{"d_model": 64, "vocab_size": 8192, "norm_place": "pre", "positions": "rope", "attn_scale": 0.125, "init": "trunc", "beta1": 0.95, "lr_head": 0.0123, "decay_fraction": 1.0, "decay_shape": "linear", "final_lr_fraction": 0.0, "steps": 4665}
Each number is 500 + 25 x the weight over the matrix's rms, rounded and kept within 0 to 999. Layers, rows and columns count from 0. Numbers have three digits each.

# layer 2 attention key, 64x64, rms 0.163, rows 21-63, columns 0-63
535493506478513462508492462462510476514473499532502479517496476502489513490502489497542523534521504515502512473484480481471476517512525498528491519498468536490488475523479484516509530498493524
498502487497519512517486533456519487517518510505498510514484496490490544469457509524433496469485475483482479483531523483501528505483487496511474449468505516511470452544495490481516490476536480
492494498480507472491467531465540514488495487484522506532477523517458468526448516498519508500484470506513508515503459511506498558478489505506499514474522569517467454481486523540460499513482460
446490512470495520491527524514576513483496531530509495488463506561500538461519483511475489493513511479507470516516500512510475497516524477493478523508508473521463517530517488487516502483528501
494502480504502466514490493531502482457509508478491475494524475501512522512484496526487502488534480486490449486499502459500519477523509473474513500493477489502457489490495504502536494496478497
502475492488525505448542486514538501477461478447483490474485512474495440487499480506518504506496462501505423469518514464470445499514485464462517522470516494524487514510499455513512527476525568
470530469468534492501488527488504502512509510529502502497482519522477521510524495495485525493498524517499510478481512472453448482532512484527460500487439524498511508487489455512515510469486525
503513488534548511540476538543524472456497530430505487459473532462483463471462481519484492495463471505532478526498533514503471519508514461506499480536504504496489448500498470502493493519492486
493486470513481458497524461498522498482509471479506504482463506536490478494502507487508476506511524542560486492537498472456487529467474447518526498479505515458504556512486506496481489504518505
462476502471476490527503533480535485501516476532522516510499456509518554472488490477500514516526521503490477510487519504506468520490522496499473477483483466532508476464531575480515495492540466
496467461480493533490482520494525462499497451485537499467518531490492500450518463493494451491541502509519488557517468523489485459495486518538498472515491512516513529517503486514444499484494506
509552472477495506497482506503480485489523481466526454434460470531458445495539476541506454476566514518481465514488553496497517442628491461472507454558494506502515472423556447492512459516516522
508517475478471523529465478522511501490501497497520496448495480516447460504552491495525463488591515511486438503490530507450524489555501461473458483535484502495539466487486491511547502500530525
461470504492468512498490524515506507570551458529454477519478489490524513501473496520489541490479479505527550488524500501502523522469532544515549475486479473500495532535465530482479483521544470
520518525506497460480521506483492460472494527436546539522549499513484471535534532518508417498527526491478496527466503497506521474517477505481499535541472499506489499459509476510522517500472552
502503507472475519547513471500485485530464537528513508478496491532519512513510475479514498494533546475529450519530477482507522488527507485491467470510490500503471461480508502551500472469498500
483478475489489496519465521543496549501520520491476472486507513520457507485497478453505509550547553500481442492498559423493499473478491498500491459514548446505532533477479490535531477517508511
525491501491513486510517500484487493534520497503527505501492462483511491548474542452490496464493467499526478484494474485537499516498520508501533452504509497470489508511555494524479486497528495
494493485506513482463484558500491489482516478464500528488543526517538520485506482502447535506486564522486505506511478537454497505528507496525489515547505535501528469516453497509467501547508446
513518486473503508516499498532500492533536490499528461482477466492456475522494516499501492475534484489508491516488528476520514490494493498494542479491518487471469506474518497513495458494531515
524485519523492461476530474499524534554500469527479510498533465481529519519492509469463563479492508484528461440521486467504488527488559510519534519476507510496541514519462504492499472479463460
510524473460496505507496498515498497505508479476526473471482493516458479516506493507481484496535489493506478520498529499495522468528488483500528480500498488479496514484524482509503447481521516
541464498531529474442512506501474464523509429473484504545514506522528493497495477513508479494473539507546503493503496510480487509476519525527510485495495507461500522493462525536486500469513499
517546499500490484513499511551506479493503487468491483490534484544501523554466497505477514513499467511471539475520498508492545527505510509495505520523480499460506475522472542463516464496454472
536479533497525527461540525493512489551505526525505499490482500453496485476515524514509498510469486484523504523509488519508497518470492542509482491535534502531530481517509492483486522493514524
517547479485501519490480509518522504461490470488496517479489501538498453538517502509481456505489503500540495531461463513479462456552506515493529492482497469536510496469466481478478478496447502
487479502524553525517500498510557475469469499467507492489499520462490485448478464533535491515504469525499517529484527499510487520486519493526506521512493509481457474497503510475487506508469485
474504522523496507467518501525484510493488525476495493479504548457465495484516534518469508503529481484468538505498473547533549572511492513519523547509518524483521499471513506483501467465508507
510504483493439537519484502510503526484504486467523490465505536548504496530500495500511498501520505521495515479496499508474521487501483487513514505510495504517507495519511514485485475480496499
533501463495490543497507519502453468507514470498515483480482511497511495480544511512507465529511482516503472526477450508520507523525506489495520473558509515488498472489455535489514546502439519
521538474495518441516522492494496492514546539532479521528501454476479554517526502559540528533498505465520523507492513490469490549514496495475496494505524541503483496539506492504498465508534459
496492506504512500451536475507510479516494494510506516484480487497508482482494510513496489544471503486519485533493495514496499534520520505481523501513484505459507507491513510514534516488501520
512480521496481521450513510492477506531495515472507501509500518463474472501526522502538531504481499515480531497483457514486482548504494524497505507495560517543513473496504496510484512450531532
488454432463471468494507539517512477511528465506481482511499532515525452526520485496508544492525521509499454484538483513512527492482472448449528509508481534508523500465445528497464499488499482
516482486537494503478532460478498504502509502531528464518476529515507464517451504478531512551478475498502503538524454477479519529497489491530518494496511543496500490547476516545504518467479509
506504507494460493538493460523509509510500498482489512471537517506502499504500555455517494503539511503499527504533479528512498477467480506507518522488496466508513505505531496478478478549530479
479524479540481540528491521488483505472500459499526523523504529508494504486515509491478491503520521513495537510491451511478502531531492515534515478498495474505518530518477516494463441476515489
491499469488478475528481529512488504492514520524497507521513486486515528501468493479479544474527518462508478485495512492491477445522506463474482465493485500512525480495503467524499489505547493
503485498509471509526497527492484521473493508501524504527494492472529519489474494488508500489522481499523467506475498479513498489524482489478505485518525468519449473518512517500520523525527529
476519512510475527463501530528496539513522490493517508477470533558511513521492502536475482503450528476465500509491550504460487485485517514516490488479507494512513488502516525536518472479503477
524505495489497509475495533511556479496485530487518515501468495500484489489459484487501490511472493485559502520481512525492472525479499494479480485530504505492517469504503510498463494493491487
523501496510478472495514503506437511508492450516538500525504478533516499526511517497546485547499527473507529520467481494473471496538512553483484494485523461523500483511472553496498505549503496
531476533491436541494490512519530498523470504487507514517557487517494584491513514489471456473512473471486545523473466535484489461482517532533491507518509447534504508533491492505504491481530511
# layer 2 attention query, 64x64, rms 0.151, rows 22-63, columns 0-63
485545543494522509535507502498494523522530472486473497497506503481521472496506472495482506544515524487514500500505489516485457495500502514463471567513488452536496566468536511519499513521448508
525480524564498527510514511475471529532489524547492485465481468493503552493512488515478518509560572462483536480529531526501498488531505488481482548501442503488510490525509510454524469523471467
536510498518492514526465466458494507502512479486507525518568523480494506485490508490498515516499479538472486510472520471486517524487452500506471500484487477492485449514517501489415504492475483
493482524494514529509500527472520529533478503502534521513472519477444510487478517516480493535482497522517507564505483520525493488519500506521507490496488462509516526503521494490463515510509523
503470512467534515521478557497516486480526509514497503516538455533466528521469514527461488458465538530483495546516502517533563453484497499498494530498509512500496470495534529484457483513505501
490541510493511500492522502503470486502484525454495527517508534439545486511466464541486505496525506527527528528517466517545483498457488473507483498554542470470489507524499511462458490529536480
564551529498509466484485528531480520515453513475491505516525450554455496539515492520529513510503532508477473528541488505490530450489457479476519520436473499500516502474493510497515487495501532
495482504497496527499473514506480493492522532543520505543515487496531530485491503528502479516469542473495508470458513521544485468512512517524494518481500475494510424488502487509504508478482535
531534485536473547500507471494506533472479494486538497493499562496497458465459495498497549538456513492514525467490501491484513494504459484514490545511474557465456496489500473530496499524475483
531485531536507485505518510525489518483465516523484523510465468513493500518467487482479536512471490492500471430499485460450508513467513469495472518499499522469496455481513487527544493508471481
471477448543475513486468518499526497490515487502466447507499506471477537512477479520490482447510479509495522470456521492502510505514493529519515449511465479506515512484511476487492522536510489
457530457535478514449460530511510473468542517532446442528489528492479516497481482562479479459495484537490532493466555486473533520561509538508507458525460520512499494459533469464505491565506506
512492505500513484512536484524486538482503496496529526496539524477538478515517541441542518509494508487502483508511471527518471498464467467504469549477538496495509491548481518516492490433471468
489501471522492523519484514494494506491497515501477502471463484468476514483483449535493498516505522503506507512509518482473487481532514512478507434495506464499517498469490479475507501555479502
503508492541504522429478468450513495480484506544453498522521502512478473465474511511495475514489472523552474509506527502464519525499526556497513514478497531486482534484530480470532512557450475
479447508484506507507522483497531479464482513524481451498486504541517512509492508527489475475512507523497539513436525517519546562509527517516578519496422524481451476454548466487521512537537523
560499530482508505482494457511513517531482470525498479487501467541493452474490513437548491530502513485511510496519495533514488484445483514474535529503546505514490523513476527508558520457449500
519551521529543501504480554474543502552410546493489486522422451486488425489480504557493553515514471512504527460510506466443504511518483506476491541470494531467510447488505516501482462511491546
540463512479518482500524497534491529536474478532529518520522516457519529518529566420489489550490515460484476534523491516546467529455448550498532524473572445509502548532514510513491500454439515
501521489487538500486488557499501460493508495488472483508478472479472454465499464507500479529457487533556550542530528529515498502522497536472518487491501504466502512471541494492474471530527527
547493544491528479511520489525521488557502471538520528520524476456499502507479558458456507566470531477517500496500467496533453530429480529521542549449601450456493528554495519548446438464473502
468499486467453536518504469496469532502505551507516510490470515478535522496455554491514461475503520490530536462525506478492491471498483517479473506505541494498508494488529491510562496520478553
480492473495508476503498510488533499520486477505491523491450505459503466447540496524488498515517529498540457540527504520477463491528482531473550488468529482465541508464498528519485509488514517
503531475479488489528458518527513481481486468453460473467535462548512477509530485461513513467503508509468478470527522504451514525491511487449509526483496507507514488489518515519522475524498471
530458510493508459519524559478439469506472569473475507492483478458492530470489513521533531503510498500513500482507517499486516473476474507496484501488493524469504482531463499487486455533521500
509503508496490473480488519531480515505488502473525517517530502536475500547528482499463516491464506478470451512547479491506522475523463484480490487470488512478525504481496474516497502494486528
475521474508498511510484514532554469492493478514535500517501434503481531522544477471471487524499530494450504515492538455479514498504526496518539472505498458462511548493481519510461510531491487
501469483524517459473505540501551482503510509539481495479483494503503516454515504495477480488487500491493479489498514482485500491487488496513522511467514491460494493501516480529490526509513497
504486521480454465454497507518558517516471508470508510485456525501463510463518451433500495519503495485504479476522535502460488481474527504521506532476510476527537471521548514507497506491542499
461538496484504558500461502483482513526482471488502473488531514473548498488499516513464513499515456487486495492531533555519479471514539517532513481524463422472517520475490485505486462492489559
501499486485453507513461485503503494509492474492528514515535506504497498510526500487505498491489500509510520477493516484492500470484501519488498483511518492520516480483491507488477476515512513
490487478493490504508491520506543491483477529529494465461502459526516529506507487487467485470520538488467494480545571493506558484491522500495538526502504507477482538518527522499501481555477448
498524562551521507484460528499490534497485487554516509476463484455487543424454494488487472495486493494551534508512505506491496513523511509548490524496513499518496434523529529454508475518490486
448475532486478491485474530491503485514498466528489542469516502491492509523517490490464508473532547500505518471490494507515492482492559521465499547483455490491519499472516521491552504540482481
511471481544537503508492532486510495450487500543494472505454476544500508480527483496518518492477496475499469478454475457480496531506515500501491483484485539514504487507447494538510495478486477
477497493508523490496536508509504478497493540507510502506496495480521508490476491483523535532495532457507485466482530481479502496459508511531493516505491516433473531436472475506523523547454510
532548529520537516498507514486485520504470499510503499494473494478494479501453515531532512500482477554526526533504486510509489500475492502540487518526480501505473520503494514479516516518487484
516490506487506510501510512501547507534495525503513480469502513531451506506503529493519521507482505507465500536494500519480505479487500500526484529476471535517504505504517479512501547498480509
475519472528497497496488471465490518526510514471493496508527524473525516501500540491514504495534525555499527429473483474497523474501469502477483550502504499504444527484509461503466503520509515
559533474516476464524482513508453514503476483509481502469519468517513500526512520525535501494507507498495484482530536527482507464493466500496509518472477520475519456497497511500532486516511502
459464468501479554518523482470528494509450580503494483472475542492486512494498546491506566470517531515489497464479521520475526489477494516504487543516449573487465461511469473516545483510503514
518503432530487497544543498484517493477506494522486508472473496500518491499477497486545517500520489538523424469515503460475528507492474517459516464492511483470527543526524489553497524499464488
# layer 2 attention value, 64x64, rms 0.148, rows 0-7, columns 0-63
489532468532496474425520480476488491472522530511519492522458550481530491510533525497505473508532457459491493529489549524488479510498492469506554469492535559487498432508473474509509490508478478
471481528453509474493508505480530489470537493530495484496522505551500509495471473484490492474497479485500484478527491527494477487492525479486528501500511497500490467501460529529513505501518504
462534507510520487514519483511465454486529497504484472461542510486535521515540517466474494499512474528460478505482511496472537533488507492553511471502502534457488451510452484516496482499462516
508493501509529474478507467463488482497471511487524502528495510475468478532514488500522437455471456455491525444463499507516493506495531493507498514509521485502508500490521451520492466527452493
521450485474501486493496525531499490506501510510488484507497477494495483518493526526504493475482544501489509498496526492525512495507475463469513517515521483527542504505544496499492485533440481
494508556532478490509516487476450427497447554493518537523480464504465534495521535494544487505504496505546493516500521493490485502481515474553463534498522517494458488518460469520526521472516527
539519502528486503472510490509500512521461480493497503476514475464516539510504530518483502517532495483526501550495506495482528492533490490496516488500495569493479530497487510492529491489516488
527474510529494453496503447494512501513468548512486495507494476530513491530511508543532487509490475480500519479475524519520503496492484429498491528536509518461477522507522485537525477453459492
# layer 2 attention output (transposed), 64x64, rms 0.111, rows 0-6, columns 0-63
498493498504522463498502481513441509499547510545499528471467543557492435470531504469572507493485453496533513468454505496541493513500451420537518477432479498488552504503515517505447488489485419
514511483504500507532478509501512468482507484507499504503522505497523502510519491474512498505482505504472495505493497520505519497488508470500478477513513519531509516480492510490504502480494503
502450529571564517514483512513495482525555481532458474542489495518494443490511512467529505511490498528477488519540487493481494526522502485503476524509509520513474510495514469509468497488502493
497526504439552471491498489496506526491516477455454530524462492487468499514529485472491460523486488516490495507478480485524481490513497508531486489508513474483516520482485526500520454523505502
497492493483514513462525507509507494508513496504492498500490506458516511508483509491475509501507484511478497532494501498491487480509483527498510498502497497486503508502482524523520463512470489
484508512497505485509461517509537534540448513494464480513453469473436485479537493497500566483469523478523495464469504502444532538515521476537480490538525502528507462463502565469504477510495468
510511518496501533509490485514483507510525507513496489508502517491512505490480523519511515460491498499523517454511526485502494505500483477498503509488493486503486492534497484471508473502500488